config.toml
n_head = 7
positions = "rope"
qk_norm = true
tie_embeddings = true
init = "normal"
beta2 = 0.98
weight_decay = 0.092
lr_head = 0.0096
grad_clip = 1.0
schedule = "wsd"
decay_fraction = 0.362
Each number is 128 + 24 x the weight over its row's rms, rounded and kept within 0 to 255. Layers, rows and columns count from 0. The size above them is the row's rms in percent of the matrix's.

# layer 6 attention output, 224x224, rms 0.0716, rows 184-214, columns 0-223
size [102  94  97  99  99  94 124  99  94  93 103  91 101 100  86  94  97  93  99  94 106  96 104  95 102 101 107  98 100 102 108]
[[141 122 118 104 144 144 103 109 149 142 132 144 141 123 117 175 166  92 155 110 105 108 129 145 148 144 154 150 135 123 140 154 115 123 114 123 151 138 110 105 125 119  74 143 137 147 167 116  86 136 159 108  95  92 110 151 160 118 146 106 108 140 144 143 126 157 141  47 114 135 135  97 149  94 107 143 147  93 119 102 106  96 145 134 118  97 165 110  96 145 133 122 126 158 126 138 167 132 126 151  97 145 152  99 140 115 110 120 111 148 105 104  73 135 154 144 120 136 136 141 105  98 148 103  91 101 181  97 186 144 159 122  95 148  68 141 120 105 128 181 159 180 117 151 128 137 125 134 122 137 168 122 152 153 128  98 130 117  93 137  92 129 106 160 132 120 165 113 135 145 145 124  93 141 115 133 138 136 139 110 120 126  95  98 121 151 127  77 144 164 149 175 116  99  84 152 130 108 134 162 124 138 150 155 155  76 141 104 153 141 110 164 134 102 112 127 174 142  96 124 147 131 152 141]
 [124 151 100 136 118 126 129 148 115 148 123 147 157 143  87 121 155 101 118 152 132 116 129 151 158  77 104 140 103 135 122 126 105 124 158 128 136 129  94 160 149 167  96 127 148 100 141 120 122 128 162 152 113 118  96 106 124 167 163 158 117 128 147 127 147 142 113 125 157 119 136 100 141 103  72 106 129 101 107 141 120 163 125 109 158 114 105 150 118 133 126 141 125 131 123 142  85 169 101 138 130  90 107 113 150 170 154 101 102 167 159 158 174 117 165 167 128  69 114 145 109  83 120 127 127 126 132  76 170 130 147 156 116 151 115 127 120 165  98 150 181 108 129 132 128 159 104 146 123 129 179  94 171 145 123 137 145 102 131 137 153 109 146 120 162 142 123 125  84 138 107 121 126 105 133 110 115  89 175 137 113 145 136 147 127 133 136  99 143 146 121 122 150  92 135  83 155 151 167 209 147  71 153 138 108 134 121 108 121 142 112 109 103 110 144 124 153 151  94 134 189 120  94 124]
 [151 151 121 159 150 116 147 112 110 146 105 150 167 146 125 115 134 133 117 131 124 138 123 134 159  95  77  99 143 145 142 116 161 132 149 175 141 142 117 133 100 115 101 146  89 149 134 180 148 152 177 108  97 151  74 127 158 110 131 141 159 166 113 119 116 138 115 166 136 119 134 153 121 131 172  98 127 159 115 108 112 144 107 138 118 112 147 161 138 130 103  80 150 107  96 141 146 129 115 134 142 145 164 100 157 151  91 165 144 136 158 159 141 115 114 109 114 164 150 124 117  87 149 122 140 128 179 101  98 133 129 119 174 100 153 117 139 119 103 140  70 110 172 153 132 132 120 130 107  71 106 184 128 105 127 145 117 142  89 107  90 105 108 131  74 165 125 141 100 137 132 125 148 102 143 130  91 107  88 139 137 126 130 129 177 182 143 126 122 133 131 101 118 148 135 119 116  88 100 108 176  91 111 159 153 154 140 124 122 146 170 162  83 130 120 135 126 151 109 142 103 123 109 131]
 [114 116 111  97  95 164 131 158 107 140 109 125 138 110 110 135 187  70 169 125 158 110 143 116 138 151 152 116 155 131 133 124  83  81 108  99 122 171 130 129 141 137 107 136 136 154 144 127 118 131  97 113 150 113 144 127 144 101 163 130 135 116 154 123 124 116 131 123 103 121 160 156 125 138 133  99 112 149 112 147 131 129 129  87 157 136 125 118 108 122 101 149 114 120 117 136 108 161 135  93  94 170 122 121 123 134 119  97 129 153 166 121 138  83 124 162  98 136 142 109 168 112 115 141 171 142 122 123 120 121 115 119  77 112 110 121 112 121  86 138 130 102  81 103 133 123 141 171  98 128 117  91 134  91 152 148  82 138 173  98 139 136 133 148 130 121 135 134 114 168  77 134 120 172 148 167 110 132 127 135  87 166 106 131 162 132 117 109 119 125 131 132 127  84 156 160 116 151 185 198 131 142 130 110 149 177  90 116  97  80 124  92 162 107  80  99 109 123 116 123 134  73 147  96]
 [129 103 125 164 122 109 119 138 128 109 162 144 156 135 129 116 122 114 185 105 124 196 164 103 114 137 142 138  62  98 135 125  84 148 152 115 169 118 137 125 139  86 150 108  94  89 134 117 111 132 172 134 167 122 116 135 141 168 108 111 127 116 151 118 155 120 138 117 119 103 116 144 158 103 138  91  92 161 147 146 142 100 145 101 117 119 131 110 158 117 109 139 114  79 138 157 148  91 119 107  79 130 105 114 142 146 154 130 110 134  89 114  78 153 108 142 117 125 102 113 131  87 126  99 164 162 121 150 142 133 176 149 118 128 119 150 119 140 156 137 186 128 129 152 134  90 115 116 143 127 160 130 126 134 138 174  96 143 151 153 159 164 116 122 124 141 117 124 146 131 108  89 182 160 149 117 167 144  87 122 110 121 152 116 150 145  77 138  98 155  93 109 116 107 125 169 145 116 135 159 169 136  97 130 118 145 118 106 106 116 130 137  89 102 112 123  82 121 179 112 106 120  96 110]
 [153 122 138 111 111 142 119 125 118 100 124 139 135 160 119 154 117 155 171 107 134 133 155 147 137 119 138 154  62 164 110  98 129 117 117  69 158 150 120 100 144 130 161 124 127 111 152  89  89 116 102 107 126 119 150 105  86 143 125 128 145  96 108 115 115 128 139 143  77 119 141 143 137  83 151 117 133 134 107 130 116 114 111 132 104 127 167 116 133 159  97 133 105 105 104 165  82 141  94 141 104  86 116 177 168 122 134 108 109 116  99 115 145 116 118 125 118  97 123 160 168  87  97 131 123 167  94 122 109 144 184 152 148 131 129 129 126 101 112 103 121 109 111 215 152 114 130 110 138 146 156  96 121 134 112 123 114 130 145 125 133 141 125 121 115  77 106 104 134 153 103  94 107  82 135 167 110 171 130 154 152 120 126 147 172 113 104 124 141 140 125  77 100 118 127 119 110 138 102 126 165 104  89 117 132 162  82 147  86 134  94  99 134 129 120 134 102 116  87 137 106 151  80 115]
 [137 109 124 118 170 132 145 125 152 146 114  94 166 117 178 146 142 103 126 128 144 122 129 161 126 149 162 122  88 177 161 162 129 146 128 164  93 146 124 127  85 141  89 130 133 164 131 144 105 149 132 145 143 171  98 113 168 107  85 113 153 145 156 118  99 124 170 156 104 116 154 151 133 170 107  97 160 133 108 158 140 150 120 145 104 162  90 146 128 139 177 152 174 135 168 206 163 111 101 108 120 135 110 140 139 113  91  62 120 142 114 163  95  88 103 169 145 123 130 138 143 141  98 117 121 149  98 126 120  90 127 130 133 137 140 162 172  92 119 128  88 132 118 110 107 155 106 120 114 159 132 120 113 127 122 127 145 142 151 154 138 143 142 127 149 137 125 115 119  89 109 150 117 120 143 156 179 103 144  97 111 108 193 126 145 109 134 126 153 137  92 138 124 134 113 141 107 126 149 114 170 134 116 125 152 146 150 132 157 139 113 138 124 101 112 108 134 174 102  89 144 123 138  92]
 [143 123 139  78 117 159 114 164 132  77  92  74 110 144  84 135 123 101 172 163 146 120 146 137  92 158 141 126 128  88  83 105  81 129 138 119 125 146 128 146 106 106 110 118 121 128 133  83 137 141 134 165 102  91 121 159 160 146 119 144 134 146 133 150 101 118 123 128 127 140 152 156  82 130 135 144 133 108 100 108  99  74 121 154  95  97 115 103 135 134 167 115 144 145 133 151 132 124  96  93 176 135 142 127 154 174 150 134 138 102 157 136 124  96 167 155 107 141 118 115 126 146 135 123 103 183  76 161 136 128 142 123 152  97 125 137 103 138  98 138 116 143 116 110 130 107  77 148 180 152 132 151 113 108 136 141 138 118 126 162 148  75 126 110 119 142 110 154  95 116 151 142 133 105  87 132 130 121 101 143 160  97 157 161 150 129 124 156 123 149 120 132 148 130 136 126 140  77  74 120  96 128 142 135 158 100 108 116 102 103 157 112 135 147 126  98 138  93 149 193 126 116  94 124]
 [ 87 156 133 150 133 150  90  82 134 139 129 172 103 140 148 175  76 130 146 101 118  92 125 116 142  93 108 142 139 142 156 172 130 113 105 121 136 166 151 140 123 140 150  96 118 116 180 135 146 151 149 158 125 127 150 171  95 139 183 120 124 136 137  93 140 145 121 107 128 158 154 179 136 122 105  96 149 141 119 105 157 151 110 172  96 153  96 119 146 178 138 115 137 138  87 115 124 170  97 114 164 154 127 155 131 139 125  80 109 141 114 106 122 139  88 108 164 149 145 138 129 110 152 149  93 157 109  99 157 120 116 178 164 114 105 158 120 136 104 102 143 116 135 122 117  87 112 134 140 119 168 129 144 152 131 137 139  66 155 117 175 100 146 117 117 141 138 115 134 119 124 110 139  96 112 121 126 100 115  97 119 172  77 120 137 156  98 132  92 146  78 122 134 136 107 128 134 147 129 134 129 128 107 127  90 155 148 129 142 141 145  76 121 151 137 151 109 113 106 138  69 153 108 143]
 [105  98  90 126 110 130 165 106 102 147 116 151 116 137 129 144 133 124 109 158  90  72 103 127 119  95 138 106 113 134 138 122 116 101 150 140 127 118 112 111 136  84 110 125  79 142 136 145 130  86 131 143  88 126 157 167 114 119 103 150 136 128 172 120 122 129 125 122 108 117 111  95 129 130 142 151 150 119 170 137 134 134 140 149 153 167 139 146  68 124 104 135 127 119 158  76 150 120 121 157 140 149 137 106 125 146  85 122 134 138 160 147 165 109  80 111 141 134 169 103  61 184  91 142  97 120 102 120 139  99 130  89  91 166 115 102  89 156 118 134 134 107 108 103 120  97 147 140 105 139 128 118 133 161  99 137 133  95 120  97 129 163 163 170 106 111 146 146 177 129 114 165 142 102 121 148 123 121  84 143 106 122 142  83 129 137 149 128 129 152 199 134  94 129 101 167  93 117 156 115 111 125 141 122  81  90 136 135 159 125 111 117 108 115 131 107  88 126 121  89 110 127 163 135]
 [122 100 166  95 159 119 147 152  79 143  97 155  80 166  91  99 133 146 155 131 122  99 135 163 123 133 138 136 114 131 176 133 145 163 162 132 133 128 121 131 132 133 107 125 118 117  95 166 166 121 112 120 163  83 108 182 108 140 160 120 133 129 128 113 163 109 121 121 123 115 122 140 135 157 116 109 124 163 125 103 132 120 125 112 137  94 115 128 135 130 118 161 161 166 123 140 164 113 178 123 140  98 118 115 116 108 111 197 123 115 124 155 113 145  94  95  98 123 118 137  95 166 197 122 146 105 123 109  89 104 101 111 169 117 185  83 141 149 162 157  87 107 122 111 129 146 163 150 103 103 165 138 127 130 119 140 111 140 122 130  68 121 147 138 119 142 127 135 130 132 161 132 143 154 107  92 117 175 106  92 117 115 107 123 126 154 160 146  84  90 144 115 108 133 170 138 128 113 142 161 162 128 132 124 138 133 118 123 117 125 162 131 140 120  89 145  87 132  86 139  90 147 107 164]
 [117 153 168 117  90 149 159 127 163  91 159  97 109 178 163 126 171 111 171 153  83 134 131  96 124 143 100 134 134 143  87 153 141 106 147 123 124 120 182 130 114 123 122 121 165 124 116 132 131 138 107 140 134 156 157 100  88 108 142 117 151 138 170 107 112 164 126 147 128 141 151 104 108 133 136  96 143  62 126 155 153 134 167 116 108 114 119 139 137 134 140 119 121  89 105 145 132 128 134 149 103 153 136 147 105 130 144 113 117 101  88 103 118 125 187 167 146 165 161 103 112 120 114 159 132 115 127 125 140 128 157 134 156 136 145  84 128 160 110 117 117 101 129 104 159 160 139 157 133 169 137 105 124 121 129  69 165 101 152 115 156 144 146 140 162 111 136 173 161 124 105 132 143 126 160 110 123 109 124 179 122 123 143 134  74 156 110 142 146 155  98 122 101 127 147 135 113 144  84  84 109 151  97 109  89  90 158 140 121 148 156 152 130 133 134 118 148  58 152 120 135 112 123  97]
 [101 159 122 147 170 148 172 134 116  97 109 126 111 150 125 163 136 134 130 153 131 143 117 136 160 163  77 111 170  84 142 133 142 106 140 140 157 134  99 114 118 163 182 114 157 152 120 125 115 168 139 134 131 139 119 123 143 104 106 109 146 183 168  83 159 105 134 141 111  76 130 134 122 114 118  63 119 115 119 105 118 102 112 107  98  86  94 132 146 109 139 141 115 107 137 181 138 109 120 126  91 136 129 106 108 137 111 125 106 125 111  98 156  94 118 147 122 106 121 154 138 127 142 128 103 110 173 119 108 121 184 163 108 142 128 106  96 138  95  91 152  92 138 114 119 147 140  95 128 151 101 148 101 177 121 114 143 147 132 154  97 129 117 114 128 192 122  85 126 128 121 130 109 127 104 104 134 103 164 115 145 138 135 114 168 145 125 153 149 119  96 153 122 104 133  74 123 118 101 117 133  97 168 125 135 135  97 139 105 129 160 185 130 132 126 130  93 123  80 109  64 108 136 118]
 [117 131 132 143 128 120 152 147 149 170 109 115 167  81 130 102 152 155 143 162 106 146 166 114 111 148 143 154 112 140 123 134 119  81 135 105 135 128 111 114 103 116 116 149 137 116 100  98  81 138 182 126 168 141 107 138 152  98 112 125 131  95 135 136 138 159  94 110 180 113 105 128 121 130 126 102 134 131 132 132 114 120 108 141  93  74 114 148 123 122 123 103 129 142 100 120 109 151 126 163 110 132 129 163 102  97 114 128 121 105 110 167 128  81  87 111 155 160 113 155 108 114 148 129 132 131 164  88  85 144 124  98  98 121 122 150  86  93  64 143  85 115 120 136 131 124 142 154 109 148 173 167 156 128 141  97 109 118 125 121  91 109  98 101 131  97 138 143 106 133 121 156 128 181 128 115 196 163 129 107 141  76 143 114 155  91 118 124  91 173 117  77  97 121 120 116 141 149 132 140 129  93 134 139 187  99  89 124 139 126 159 116 172 135 121 109 137 147 110  98 133 117 130 146]
 [134 137 147 130 145 143 135  93 128 134 155 142 170 156  77 132 117 131 186 148 124 108  84 144 126 114  97 109 120 164 134  85 120 128 120 130  77 127 133 105 133 105 159 151 119 128 117 125 136 140 142 127 114 104 112 110 153 107  93  96 118 104 149 130 126 110 103 123  97  80 147 126 147 134 155 122  81 142 125  83 126  90 165 121  86 108 165 161 131 117 126 117 122 131  90 143 151  78 168  95 138 170 120 161  89 132 143 174 167 123 136 106  83  89 147 120 145 117  94 126 143 168 109 105 128  90  99 136  62 148 113 134 112  93 123 105 119 103 181 121  94 134 119 138 124  81  87 121 146 137 141 154  92 141 167 109 107 149 146 142 114 132  90 147 123 103 135 130 143 142 144 137 113  97 130 130 118 134 128 141 135 118 144 158  85 115 126 175  92 146 131 149 115 154 139 103 159 158 127 130 111 112 142 143 128 113 130 111 147 160 158 176 179 149 129  99 114 103 141 133  97 123  94  89]
 [132 127 159  68 142 138 167 145 126 130 113 124 140  96 126 170 159 122 115 175 164 134 109 146 182 145 148 123  88 120 112 109 141 135 106 123 144 154 133 139 128 142 119 153 117 131 142 152  91 116 110 133 177 176 115  90  93 115 108 143 143  92 155 140 126 105 138 106  93 152 128  79 106  85 122 103 148 137 107 132 129 147 154 136 143 186 109  90 142 113 140 131 135 101 105 111 103 133 132 123  84  64 142 104 142 123 134 126 108 154 115  99 134 133 141 137 137 107 154  89 135 126 108 145 113  83 143 156 145 116 119 153 106 121 142 114 141 197 154 127 145 124 102 113 137 145 145 141 162 149  95 135 105 102 173 171  91 128 168 156 164 154 107 145 143 136 131  90 145 114 138 113 167 150  87 122 140 115 196 172 133 136 129 139 134 121 157 171 121 131 115 126 110 147 104 127  88 134 166 138 126 166 145 108  95 100  98 156 109 128  96 145 117  89  88 136  99 124 113 127 123 127 136 130]
 [ 91 153 133 140  67 156 117 115 135 139 158 147 133 146 122 140 138 140 144 139 100 145 125 157  96 163 132 116 131 129 138 123 156 125 119 123  96 117 171 104 115 169 165 108 118 111 152 119 125 146 138 132 150 104 114 151 132 115 123 146 131 143 141 146 147 128 118  75 152 133 116 119  97  86 103 126 151  96 151 120 112 126 158 128  98 123 111 152 104 123 111 121 131  74 151 115 155 144  82  82 161  77 130 115 109 105 102 150 108 147 120 131 143 145 118 155 144 110  94 174 144  86 145 135  67  62  93 131 119 140 118 165 188 118 143 115 135 131 123  96 153 131 152  93  91 135 122 105 112 105 104 137 105 153 153 116 156 147 138 141 102 155 125 126 141 126 174 114  97  95 163 164 133 178 159 125 129 119 105 141 163 173 139 140  75 130 155 145 164 168 153 134 111 107  66 131 110 110 124 113 120 105 118 138  99 122 135 146 133 134 138 114 115 170 110 131 105 132 122  96 134 194 112 144]
 [128 139 130 112 140 156 152 123  80 100 106 117  97  87 128 121 123 192 123 128 124 107 111  65 147 128 117 121 133 131 181 117 112 128 137 113 118 107 127 123 149 151 133  75  97 123 120 118 113 121 131 123 121 102 113 100 129 141  92 151 153 169 111 138 105 147 134 124 111 115 138 106 127 147 128 129 104 142 127 111  93 119 109 122 165 158  93 156 115 139 168  82 153  85 145 127 146 121 152 126  89  71 122  96 135 142 151 136 127 127  83 111 142  94 140  95 137 130 134 120  78  94 112 122 112  71 123 125 168 164  82 140  94 104 126 145 153 104 116  57 122 166 101 124 125 173 125 135 133 151  98 124 123 116 115 119 141 138 182 128  94 132  93 112 107 130 140 141 143  89  90 112 136 149 138 119 154 121 161 150 107 102 156 111 101 115 131  83  95 138 149 134 134 103 134 171 151 116 153 146 108 109  84 132 112 100 113 140 136 117 126  65 124 106 129 151 130  86 117 157 126  69 130 136]
 [135 109 173 128 148 177  83 108 107 101 134 147 156 131 156 137 115 108  98 155 166 141 143 138 156 108 142 136  77 128 160 155 119 144  92  97 153 116 106 113 121 138 152 137 110 107 161 160 170 175 148 164 143 138 107 145 123 111 139 143 140 148 133 114 165 132 116 106 166 141 132 127 153  96 117 123 155  93 161 140 154 122 141  93 123 100 158 127 123 141 121 149 104 125 103 105  70  99  72 167  91 113 100 120 127 166  81 113 104 116 127 138 164 173  92 122 134 119  93 144 107 118 138 127 140 132 156 137 112 151 119 116 107 112 134 146 122  80 106  56  80 115 154 131 152 178 117 134 152 105 101 109 136  92  80 134 140 177 131  92 124 107 111 133 153 153 107 109 105 150 101 180 145 114 112 119 143 139 112 109 103 145 124 119 149 110 191  97 116 101 114 140 128 147 119 124 136 125 113 124  81 125 158  80 111 162 125 126 110 138 124 119 114 104 142 123 131 158 126 109 140 134 130 133]
 [134 124  81 129  85 102 101  74 124 110 162 118 168 113 130 141 132 114 155 152 125 109 104 158 121 141  88 119 146 147  98 125 114 129 120 152 120 115 146 167 129 145 131 106 126 115 172 125 151 110 111 133 101 124 108  72 122 127 109 133 109 125 154 125 123 129 118 134 141 137 153 131 122 119  83 113 135 133 169 124 150 143 117 104 145 120  95 141 152 129 123 108 125  89 116  82  95 141 142 129 143 147 127  65 133 162 135 117 136 153  89 112 125 127 157 133 106 164 156 101 119 162 128 118 119 120 112 137 177 130 156  98 100  95 142 128 140 149 118 110 148 141 138  76 141 122 173 111 161 109 148 120 137 144 139  41 175  79  89 118 120 136  95 158 125  64 134 114 130 130 166 140 110 169 136 134 106 167 162 115  73 143 130  94 156 157 124 119 138 157 149 179 137 120 130 145 134 115 166 173 158 114 104 115 143 134 125 122 150 112  90 140  95 116 143 120 118 123 109 105 186 110 134 161]
 [164  95 106 104 142 107 115 135 130  90 149  89 140 132 136 135 123 148 180 126  84 135 133 100 106 115 168 125 129 143 110 164 122 122 145  98 164 130 165 150 109 102 112 135 154 159 140 124 115  85 109 123 125 135 131 158 107 106 120 118 127 143  99 135 153 161 113 147 125 116 137 182 203 139 148 129 128 138 137 133 143 131 107 150 144 128 153 140 121 128  97 130  94 143  90 131 111 147 124 152 145 155 160  94 112 116 132 145 157  78 158 130 150 138 132 127 151 134 104  95 158 127 105 103 137 144 149 151 124 125 125 167  88 163 179 174 144 135 143 138 145 101  91 163  93 142  66 146 161 137 147 162 168 121 101 174 130 154 135 100 127 131 149  82 123 163 113  89 140 162 123  88  95 136 101 109 119  98 136 111 133 137 126 126 101 146 119 118 143 154 138 155 119 156 107 111 161 105 100  95 127 114 169 146 114 111 136 158 113 172 133 159 119 141 165 118 143 101 158 117  81 168 149  89]
 [153 128 135 107 129 159 137 111 125 177 139 121 120 157 142 106 120  86 174 103 126 122 141 121 102 120 117 102 142 154 163 113 150 110  97 132 109  79 101 103 103 165 144 138 149 147 150 156 113 113  75 120 122 118 113 109 129 147 116 152 131 116 127 118 105 138 115 149 134 178 147 126 129 125 151 109 142 115 116 149 139 135 140  96 150 122 126 114 136  99 143 130 131 116 159 159 121  95 154 114 113 110  97 110 148 147 153 134 115 146 135 102 118 108 136 120 128 137 155 139 148 143 123 104 134 154 132 115 135 128  80 172 137 157 121 157 165 162 148 156  93 181 165  92  79 122 113 105 139  88 162  84 143 112  89 170 160 136  74 135 151  98 111 131 141 124  75 126  91 130  97  80 101 158 149 172 129 125 182 137 161 106 151 129  92 162 119 131 137 106 108 131  76 149 121 117 136 122 148 129 153  62 138 107 112 161  58  98 102 103 137 135 106 146 132 129 120 136 158 111 114 138  90  95]
 [123 110 153 107 150 133 162  93 135 109  60 157 156 139 118 184 140 121 137 177 162 137 131 103 115 161 143 121 120 110 144  94 136 139 147 115 127 175 109 140 134  99 124 138 100  99  95 117 135 148 137 129 119  77 168 175 114 143 120 136 155  79 138 146 116 130 114 125 106 163 115 126 135 156 148 157 155 116 140 103 124 123 148 183 105 156 118  89 133 122 160 132 150 134 123 134 119 120 147 129  98 135 169 113 125 125 110 134 118 134 135 103 132 158 180 141 139 115 117 147 152 127 146 145 143 137  90 139 132 130 133 149 130 130 133 121 111 113 128 120 186 119 107 159 106 119 134 189 146 161  98 156 109 137  95 126 135 152  80 185 124 171 139 153 118 161 113 103 125 170 120 145 118 128  99 101 152 117  98 136 148 165  60 140 141 141  93 166 180  85 133 126  99 158 119 129 117 168 107  62 113 111 124  99 158 135 122 157  98 139 147 144 129 112 144 117 109 131 127 118 115 148 161  96]
 [153 139  68 140 100 122 121 167 116 134 145  96 130 122 107 148 166 131  92 152 103  72 118 170 146 132 109 147 159  71 104 181 104 120 102 133 148 157 122 122  87 145  79 141 165 141 129 157 121 104 139 162 110 123  89 122 152 114 123 122 120 183 137 136 131 118 143  99 179 150 109 129 122 116 132 128 160  83 108 111 135 130 108 131 136 131 103 128 107 111 142 119 138 123 138 111 138 167 120 127 143 107 101 172 120 138 125 126 195 150 150 171 120 133 133 173 122 140 128  94 129 164 127 149 155 123 124 130 111 123 101 107 147 132 162 101 108 102 117 155 113 141 104 123 133 100 157 108 132 151  82 125 117 186 136 120  91 110 146 113 135 116 128 133 139 139 158 137 111 115 195 148 143 127 153 118  96 137 131 113 119 104 162 137 134 149 127 128  50 154 108 121 139 108  95 141 140 119 114 140 161 123 150 115 126 143 131 136 163  72 102  93 111 127 141 140 149 105  73 137 127  87  92 102]
 [137 114 133 105  94 151 154 116 166 119 147 137 108 131 121 101 115 133 125  77 123 149 149 102 120 175 120 125 107 155  96 111 148 121 124 135 129 104 149 141 147 133 155 153 117 163 124  99 145 112 183 142 102 137  79 148 105 172 125 114 131 112 132 134 159 131 155  95 117  99 102  91 115 149  74 117 145 136 135 122 173 134 134  92 129 105 162 102 123 141 133 134 129  81  89 130 138 117 118 119 100 117  81 151 147 100 121 119  97 105 112 101 121 130 104 160 100 115 112 167 155 145 110 111  92  97  59 120 138 152 115 154 172 123 102 111 119  89 166 147 143 120 112 117 141 126 150 130  92 114 146 119 164  82 142 137 135 153 158 164 169 121 146 116 112 160 145 155 140 110 155 129  99 150 130 100 141 143 143 115  79 125 121 106  75 123 152 128  84 137 198 129  71 118 141 125  94 106 108 123 105 106 118 170 101 122 124 127  84 140 124 150 156 131 137 134 152  99 127  86  99 148 121 115]
 [125 142 121 106 145 119 114 130 137 146 120 122 105 145 104 109 128 136 117 118 147 119 170 141 126 154 136 103 106 146 129 161 102 114  86 139  97 102 135 122 119 122 104 110  84 114 125 122 119 116 108 101 134 131 119  98 129 143 109 126 113 132 119 140 108 133 145 129 123 102  94 133 140 118 110 101  85 140 186  77 170 142 108  90 110 159 133 136 126 107 112 154 144 110 160 144 101  76 159 123 117 143 124 186 179 126 115 105 138 143 138 147 176 141 115  93 174 103 124 129  87  60 125 131 147 115 107  89 129 123 126 101 131 103 106 152 114 144 150 202 119 160 139  84  85 125  80 164 118 139 132  98 158 123  55 153 137 140 140 125 125 143 103 141 153 107  85 159 167 107 169 154  95 114 150 166 110 104 135 124 166 115 150 119 103 138 151 129  54  91 132 153 147 115 155 140 126  97 140 133 126  93 113 136 159 108 128 139 126 119 131  90 134 106 110 112 138 148 136 118 135 143  93 115]
 [130 127 167 125 124 140 109 160 133 107 115 149 167 154 176 118 158 120 133 172 147 192 110 127 110 148 118 147  91 140 128 124 104 158 111 125 143  93 114 135 125 145 139 160 140 128 109 124 129 102 144 147 119 137 104 155 132 131  92  93 153 127 105 153 122 161 116  91 164 113 131 139 163 135 107 133 158 115 145 111 135 137 145 156 123  99 153 115 124 126  93 148 111 144 125 125  95 135  87 149 109 121 105 177 147 142 102 123 119 140 166 128 105 127 146 108 152 144 149 112 114 124 116 162 163 158 151 133 120 162 110 155 104 190 106 155 115 128 121 212 130 136  86 176 115 113 137 165 111  97 134 123 170 115  93 119 126 111  79  86 148  98 105 174 115 156 130 109 139 199 124 138  88 140 122 108 116 132 156 122 102 104 126 131 131 145 108 113  74 136 158 141 156 139 129 134 160 130 113 119 132 167 148  80 114 156 109 120 139 122 106 185 172 131 135 112 146 127  96 118  96 140 162 123]
 [105 132 115 169 180 121 150 151 125 110 132 116  90 145 128  86 108 101 157 156 100 150 171 132 128 113 147 153  85 186 102 112 137 109 131 135 149 144 132 131 135 147 104 144 153 117 192 161 147 167  73 140 133 109 149 162  71 126 153 131 102 129 119 153 148 111 142 109 127 143 151 156 145  96 137 162 131 112  72 140 118 117 143 139 126 176 154 121 128 110 160 124 135 136 135 117 118 160 134 126 150 126 102 109 154 110 201 107 125  80  97 148 125 135 129 130 111 155 167 116 146 117 138 136 152 106 101 127 123 110 132 111 139 161 142 143 139  72 154 127 153 124 154 120 117 163  86 171 130 140 108 154 156 144 148 125 102 118 132 142 133 114 133 137  97 133  79 124 137 122 136 117 135 107  79  80 126  93 148 157 149 177 122 169 125 201 146 146 156 116 103 154 131 127  92 121 106 109 149 138 128 138 126 135  81 103 121 137 169 126 127 165  84 131 128 144 133 107 127 123 138 134 128 136]
 [ 79 117 129 134 120 109 145 110 119 122 109 108 101 108 146 124  98  76 115 100  85 113 100 162 133 125 133 101  99 129 115  98 174  93  97 159 138 160 144 112 120 110 142 136 122 109 153 149 131 146 165 158 137 120 132 153 126 107 147 122 110 148 154 119  93 113  90 138 125 104 155 153  87  96 139 141  88 199 100 120 117 107  99 163  79 158 120 158 129 132 122 104 115 124 103 169 149 155 112 100 154 103 148  94 117 138 169 137  80 137  82  95  76 132 121 136 119 143 173 106 105 100 148 136 148 149 107 179 107 119 110  90 133  91 100 103 137 127 118 110 110 199 138 129 125  81  94 138 119 126 143 160 128 124 132 130 158 153 158 152 124 166 134 170 119 110 120 113 147 132 151 125 166 138 139 170 102 131 134 122 119 112 142 123 137 116 102 111 120 165 119 125  95 112 145 113 128  96 107 131 127 109 110 132 126 126 100 135 136  69 156 106 112  93 121 117 125  98 105 118  89 109  92 117]
 [146 158 137 168 149  96  91 140 131 180 149  93  95 106 149 133 134 156 124 147 118 103 130  97 118 151  77  92 105 132 128 124 159 125 114 130 114 165 101 122 142 130 116 113 125 159 143 160 142 142 108 121 172 111  95 154 125 146 149 144 130 120 156 155 122 136  97 104 122  94 115 139 108 118 146 130 107 171 109  92 137 137 129 129 115 144 130 134 111 153 114 134 113 108 155 140 126 113 152 105  79 105 108 141 140 184 190 159 152 144 130 131 132 156 137  69 117 190 134 152 125 136 161  97 169 138 144 140 102 135 110 139 198 143 163 143 136 171 129 117 137 149 147 139 129 163 127 171 128 147 160 122 157  84 124 101 189 169 137 146 113 134 144 132 109 129 113 125 113 138 155 127 145 123 112 149 118  96 106 125 103 160 113 125  82 131 122 116  87 126 160 111  64 132 149 126 135 175 128 107 146 166 171 121  92 123 128 126 140 115 158 141 147 157 134 148 142 124  63 126 123 140 135 110]
 [ 95 142 113 123 162 146 122 171 142 105 120 157 127 102 114 108 138 102 128 127 112 135 118 119 131 140 113 139 128 110 110 115 142 103 105 126 133 120 102 126 132 162 126  98 106  74 145  94 129 133 165 113 125 129 115 120 117 106 146 133 154 130 101 134 142 117  65 123  67 111 135 156 146 127 155  87 146 164 146 122 115 114  84 154  96 148 113 111 141 129 155 147 133  84 138 139 136 138 116 100 160 141 120 147 133  99  75 140  95 144  94 151 123 101 106 124 156 108 142 145 158 130 173 145 120  90  82 127 133 121 122  90 146 170 141 148 140  88 111 133 180 136 166 131 141 129 129 161 124 139 181 195 121 134 135 177 171 129 173 131 128 122 150  98 120 168 126 144 109  87 143 151  84 194 145 139 149  81 111  99 176  78 141 116 157 153  95 132 133 125 149 127 129 117 151 132 146 128 113 159 142 128 144 143 111 103 122 104 135 111 121  98 134 131  92 156 137 169 102 156 112  88  99 133]]